Part of a small language model's weights: MLP 768 GELU.
Each number is 500 + 25 x the weight over its row's rms, rounded and kept within 0 to 999. Layers, rows and columns count from 0. Numbers have three digits each. The size before them is the row's rms in percent of the matrix's.

# layer 8 attention key, 192x192, rms 0.0943, rows 103-127, columns 0-63
111:507477501469510518502501500514471509533515555520502483465450499484496515535527509488506455504517533548474452507498557495504530496498466495485501509474556493484497538489499539486525487526514486
134:512477498469472521469514477497479478513512490488512480505478500518481523469482486449481516486552462507494515505504473506510538503573514497482495496504525545497530523495489495519500508467538515
133:518497535467529505477492487562547497476471493479507481535509515473523494497492507501518514465476501478492493480528467562522505476480512515458500479483527462531487510541483463516507484541488533
139:500469519526498526524511543503539534496468466486479553519466492512509483470556520531530542510497575492470501511552517544490489503457440506470454510506485519461484482519473481537441536511516521
143:487497477512493498463517516461479512505498523525520509497490533456514510516510528456511547463521471520471495450510485491497518475425506497504486520495473486484503497499528484468530474430510528
038:499537524480461491487489492527492576508519525550482458450452517477537469519531494492513494508501538493462516549526527492485526527512500497513513464494484523507447477481522531518495510489484484
046:534496527493482539518528487480503532500522500517496481436443487481500475497512472475457520525468518499498513489493519459462537504487449499541462497477502563511450508514485500544488450491498504
042:511504510497518476519500522489463483517496499457492485533486516494487504491477464532524487468517489489486492521500502559479500505492432525481481510530503479456510527487489483495523512518492521
053:515505472500461507503504457514526496496504494524501513446506494487549509519516457498472511504508513505533495488485472508468464472494524461494452525473510519523484479523479497557492518485497475
050:464524533499496520516444508489500503534514496531471498533490482483540493529483492510532512471467518490495426502517458545510483549541542470488543473526522478493530511500511490474517504494545532
060:501497496529513531467484510514514526522507454478501505498481500510515496503490488470484525469479504491489459532521452510482487531537514466493500483526491477486518476513505478517525491487521498
098:455520522512510482502514486502505496488498569499493493531560501502517513505491469515533506519484515517492488481515551501526507475496504530519509481482473477502496540474507508460511527489455529
127:508487505484522515466471508503508509518509498486531502474504493480477491518515452457514480481516538532479521503491538511497484530484484499516471462498541465459514525518490516486534501508497491
132:503495498510482499485472469457545535480494480508492515471504486525527501501467469527488508475519489500447456544500463488492496486497506481523492532508542500486518523528562537502496469501529489
141:513509513522500518513483536486534483487486464469459523508472467507483502535514511481523490490503509500466494474514517445541520524473474498496449458502470519498463501498510512486509537528506507
136:505501541467474510524499471450537506510522491492528525494490461520571501537476495481514502486500489487553516509482505505479503488491515504496508520537500494461490493528534487495504503484496470
136:486482510518529532475491498512456531503518447550488496496563490458518510514475504508458458525453477496494453487500521474526542526497497477513499507500573506491467518520477466531487505549519480
140:516510515542455494498509471497482503475530537497479489497495505544495476549475550545532468488539513498506481493477524499476510495502503509533503520522461520489489512546488465495502533505464523
132:495522499546464508517462513513537486478499511516508524521439528507474488504500475473517510446489505498479554495473540467491484528503496485497538453529547529551539501513511495519545486507503479
137:500499491500498540508466479487506512533478540521506503513506493497472504462496473567494499518493495477491518530481498493515493508536489523486524481505403522492507462535477516508503491491483495
138:499522503548511510510523510453419495505502526467535508517507511506471498515538469499505531474502495498515477501457469491489487484501506504499518535495482509522499495510483464517532505504484479
129:546513484509489502475481496523523537450480475494475470517482498494547521450512497526515476489521486502495468537432477514522461512448478490537534498475481474544500486521515519545525483482529473
127:539565510516498451503477507484559469499499488493495483510498486483527528495485535496508512482527501468483484552459522472541540509519503512493517483516479495507495525454496516532505530503518473
138:521530521477476529493525475491501494535508497491449493523523502487517527524552529516519478471505536511508503452508502516482470499459525519517514451520520507514494466459507466500563469483517487
143:456502484533533481507502497547476523535494501517501493514477498517495497521480528530475498495533517490481511456500483497477468532483522513500495502516449515467470499462485452494481509498542492
# layer 8 attention query, 192x192, rms 0.0921, rows 104-127, columns 0-63
144:533471538492512536470476480495498543485494484506504490471488494514481510480485481521485479492516480469506455471509522455532503501487490432508487454496498517517508490502480508503499568496500527
148:527515566492495468495485477491543499519481497480537506483518547509538495447520521493466490439531500480468457483546482497485486489476521543537538498468546504467498464464529522493498505505544502
148:530526495531538511462498462475561507512541492498513495556511516510495492542522507490518515511461508464463496504513540524507461488514480504470497483469527528457484464509521494554509561510543505
151:470469507483498491497484526533472510509492488512525498529485510517500515525479487505492483463501521482500488511531484536520528501475479477472481483456513505522487492505505527478450522449497481
038:495505471496511469464496507452517484506534474474512495446461521503458514484464505532487541504499525509504483472496451447495494519471490488472473515538494512489490484503509528488489502453457563
043:505499488497513467456513508528479472450458511525536542515503525517542531483528503510471448454503490492496511467468460535502510469483491505478547511506460477468495542497470512462460513508527513
053:492504464466483533509506516535508537514511508461457496421519480458478506470518529504516522511519579517513499530510521478492540499521498497492480487468560491536536467508518506531514494490504475
058:533521525496508539494507480522535545522501481519464473431507485474460509509530510516526514535506543528507488533496558470501537517522500462469451505476546482482481482515495492488463500516459489
075:498511495521498511500487511474442504485519485524549528550531527482476527488469527522464482460519467466514511518479510537518507504453511507498550488493504521491512518502527504465520505503527535
080:500501471491495485536467536512459520509515496501541509538509507530530506502482499490446517462484474476494465522482485539499490461495509481503524495517523548495517520502509484462526538497524533
075:491473456514479525495485516494490506505571531497493513504498485481518465495496514453511529515464476524496457526533485507508475514519529494488491522501536458477518467488503491515502538486473504
097:518569504502507497497502504499505490486529509490505528491504483472469520499470501478507501449485472506504505516567463466521482488440473540511474502520531494505533492508460502528526486528510515
139:494475483499497477476530483518470490507488486492545520480488463520532494529475493538472496490529507532504438510518477536494481530489524443537476541517509505488430513512476525490489498503509500
148:509517436584501461491522513497508491476478491490477494492491502526537505524499526564447489498503476450516496504513496452482512487504474515467497548505476569504509559505545508534457479489531506
144:486538459491503500504475544481505477493505512489474535517483481517540529506500473520479475449473511494511510493502472493511489503505498470493459542517527474485537483466530560480479538549436497
140:523468503433502527477447495487507513491520482468469458507529539495471503497485456488455522474507492439526456482541493491470506550531548483532480487500539527492506502502477514528529508525508514
142:505486457559496487480500496537510482486476508471493512493491468499493490497509500528557498502508503503514469553512541515477488455478515483484479546480491461535529528506508543525469531559547503
143:508494534506528505491579476463512503510478429518548522516513463483553492471518486506467520497481489522491508481503542481517542490509458498516492487518502490564544487495536508507501515521472509
145:490506498463508444523529494532501498493504510524552512444454480513529514473505491487511532483458464539462486511468526499486459502507516539488495500530508524457455523494489520527542475493493481
125:520517502507524513470573535507458503530480493504514516517534463519543529522518484436470476510476554473505500452495457512493508552511482481532476498464457501481471492504553480515500477491515532
146:487489492488509487520495498571501450542505502514420478490476491511530498492495504481528502456489502495476470512453509533529516458478456515508511491483542527490506488498518511464504530457499476
138:565496507486500475479515502484512502476539492488465508518531496534468516487523514520496505440456487503533513497461522505485554514545522503487484504508555493472509532501486518437514520489513525
149:515508480514471521529513515478512478526491509509460503495504487507489516515535504522470459459498513471532510506501504541494567546519484528472503522508505535489498494475486489530498543464528454
150:491497479458476474511489503471512546504506515463481524567481494480497505506509446528511498482498480466500485472551534504486481481526508521502502489468483491526493532500447513509502479530517472
# layer 8 attention value, 192x192, rms 0.116, rows 96-121, columns 0-63
135:486497502556488528491521514456489486494496475485500506514499480474504493518513534484490476489534483531492532513490507485488505502486498522549496548506491445555471471525496512479490486563512542
139:462485496474517480509512524471494520485512515522471531490525490518511511465510481460500493486520489433532497483481482532505541469473496501481481553528532489492499543571509509521488524468502533
140:492504500472478510473500545489523473501483495503460486501488494508521472497485501557470469442526551529481449452529470495469528494499494477503499496448482534516449501513487525486491543479506494
135:472487482513516501481545462532524541501463478485515479504436462509509488490507491534494469508480533512496514505486474539513534504502515482519489482573488533457512522463481461508515564500493507
137:515511504490482470516481493468501531501455503501527496536499504482476456515507492469527510497502503467520493525526495477436495489490545524532509519497518527504533483507516496506560541560532428
139:506484507525472511496530536494495497519488528534527480541507502507503561478501467540489513473452515471527494489470523507507485528473480460541505537472506515478519498497563487542504553529495508
143:547514455484458479524516474498535477484474489505490502499531519469506509535481491485522532501491494498504475544554536473462461484497509510481511502486494511565499506439534506512463500524543513
135:498483476530530483504475489499497504519478523534508513527468502486537497509512479514523483531520505558528489545525498516457539480507512477544519489485522441501525498525439517541487494487524462
134:521480498525514453488496541535457476452478513496489499509484475478473516511531488505517488494485499461528511533517492488502514471459471507478507483501511525520505509442471508453527544483475512
134:490460573490452514461495476504468495495497484481507488513501511496501513509541467522511547470482533525486500527477558516488496496465525481509518489508514489521490510486453504452449535483485508
133:509503507508542484525476476504543514499505457499515503509530458493464501489497485463461472523516483489520493479543538501553531513549495502496476506485503496508457491470464518495486504475512486
136:482530492451502476432489540527505507518509523435485516527547527501492513512510476524458523525567501484476470522463506512508481500510502492491494493538499531522495455517488528505528512551516504
139:496528444522473517534503506514526465499501536502516506482551467519504519494508468486510543517496465483466521471459479554500496525470509508497484523562519475513509518477525521518457493537518500
140:537490554466497472528500490489492503493484471521512479484518448471519512481467503520480531521471466533479506481487527463483523551498515499528491482502502518516488480516509531508456533465487477
136:479487516409466471519562507513492512490514510517473515528528497535494509509500485485494543476464480562498515536495533482484477493506507453552501499500507473467498501488528513517470472456488531
138:483496450510493468458519509515512510532492499515475502506540515539537496536532528460479515523502519462470504490493505526506515498475485501461534488475502520499539491472538467507478519478502470
149:478495541532449493489477475538459478506452534479519502519512569528541522510478467480502500514516525462541536540549514519460478533500510473512514446527498510445459500501513495476496489463490509
138:514526533502508508444468482510503514481492516527451490513539513513503461501520494498507506509521550454500524543544481478469523512529487578522540493505521505489493477495500486478509497502550511
131:483491525474495489482523469489519489513496530511519510538513476515492515529530486489537504464529490542473486508478501477487502428507512494447487489526481512526479498508510520472537478531502496
138:486469509471478478532522506491516481510511507478507476478493535523500465443477514495503470495510477493474480478508490497533490530470538529529527502537500521526503537507499446521486526460490511
141:486471496544505501512582556505485465509498488481473491475523539492533515514481473469500503496486499511522511541479421520493520516513447516496510465517532497496494532450487534479517511506532488
140:522471493530546454509531480526481499534495540467486499500506509564553498489516520481505473486485468497466500496511517488494498475515521496505543489483513497500466515475473514527490538493517493
143:467493521519517443508506502491508487512478502499487504483481473526512547489547501519461522473498438518526502492469450500496502493517482530499490498481499558508508435485489509518495516476496547
137:505492526464543422484537524478480482517523532487471528502494470474514453538519479535514463539489496485515482538490542469495511532522486481497488543490515522521518516552518461503485478495488504
138:521470483480519546511513488512477500504476482539489505484510491532507497510519492492542514496532529456513513500478505508518493526469494460510502514536492503514463530505514513473499546486536499
142:528527498456527521484494528489491445484484473499527505498519485475477480471485502484489541472490500481491475481458480520447505505500528464488548510459475495470473542502475505526478493497506504
# layer 8 attention output (transposed), 192x192, rms 0.186, rows 96-120, columns 0-63
130:530476489480538473505475519512484517524527502549494543474480506506487493514480458485503507545513490511520495473515463517529469474497482466490503511529501535459508487492512509529501496481497493
137:501472495534492459507512478548477514476547483504514478476509496558481517478517482474466531484541538534498505551483513435471492500500499526521477478490491493444523518508481485521518470529507510
131:490511540524543487534502481491488569532494542471514487489490471526489524512506521471488528511486459500492460493529497484525517520477494526554554525526441477467479499471526487485517477506486502
128:515547505526456532507491503467487553474442524575533501490461516495488486503512556471478471481487501494504478480513539487480526513438477510498523521514507501466489475467492519490492460462503465
128:465490503472507518499515500482521496452492459500503486499523522469545491452443517514508528493531535496503513539507498530512525502512503510514523467504499504497479468525477486497489457468467565
132:493509535471539488489457489526477522462505541470439529507502507500489449520499506467557513489522509531489504500528498529518499485528479554479538439485469504496501501465474560501483491516498495
135:496462470515509507468526515491480542507482468500513511488494521474501482432482518510470486485507512497525556463466496463520529545537531478506500475523446517483487506524487531487501494529459481
130:493521520481479494528499509512482491538488524496547495476505511494514530454501508508521507495508507515506538490492457459538490549533461508491532509505449524497489525519509503474520518486496501
127:529473502549472471519508472477557500480493483535497530529516498519472513467499512525521526510513487520469520456476449559519521496528505536490520526498527510475476509516521526524491489510493503
128:506509458485522490513473504516475499500513532476480504483470476468482460497504504603511478449500480499510480485529475518510513527523536522510468557522546520530498512505478531499537447505542571
127:505457529487518484496503481478546528526442529528460490491510484509532465480524518496514543473475526486510449493457478464472433486484539488521492486499472525498501498487530494559536496463515487
128:547513543523493499518487484496486457512487486521483496541441484508513501498476495523503500480495547476515522482523454493499485499491515519490485488479514485502497468522524529495464571467458490
134:516541495481517515495462513481471516484521468468525505481467528480481501531457526490507507498508512490542514509500513498495482478512490535522492488464495506484514510483487518519475502462506555
135:511483508531512573526495478521489512493462472489500500489483536488509514499487507483499507514516532457500507492520479486517450507510441528503534502482538504558529485518489462510556465544508494
126:495492477543584483481483507474478461510500540499523526490528522508521503473466540517496470516497493496523470465535522487467526487485532535484525510493482492505460461505503507487555500534491476
133:502528487510508529475523521457464482477494442526459507505502485497484489474468522551497523466489447496500496538510450459517468470512529495518498554540532466473495492536496546499476479513510524
137:486533474453514498445473513529538527491523512541501474467496418525516514479470523535469505500525508503497520496505478496500506492509557518513491531495537488527501485450495508535530524504522486
133:516544452493491528528479516474474548531507478453517482549493482498503490498491536554465496516451512551497477536476523512531514476487499462518480497516493490509464518441553525468513455532475484
124:530502486505485469528492509482504559553496472518454523471471511464536507512466523547482510522500493472446520543529518503501528473464524501500543505516497451449488492459454479498518514475477483
130:505500500554499547489500465487562450459481520472515516471492474495461547515540505540504542484465477499541527520472513469460504488527477504505536498519506455522514505463475524466496449508499512
134:504521523453462494451491466500471513496514451520513452497556504483517485529523514521504520528489519487480496465487536483503487485497466528459466575475515527531490478549481555497494472537488510
129:467480533501498512445497496526510527466472502538514479504515482440495532490495515488493488518526504471510519466516494533510541500480455475549462490524480473498463510492504490473525512475507516
131:499502516463518562484500500494482543532535499524525507477485522505506467526494504513530486471494545492477528461539511514465503543518518436487514497522532470480490457517451497460521490455494475
133:500548527511522474492491534500498472481509522487510493504529530518519536502495514520480571543478514523505527495515486512524513510504500530515504467514505503508481516458486494497556509442495468
130:495477531504480462459476534473472514486524524538511522489502490473500468507489507537459502508482514503505473513497521497528519484498487482493489469481576504491512520495456488474532535525447484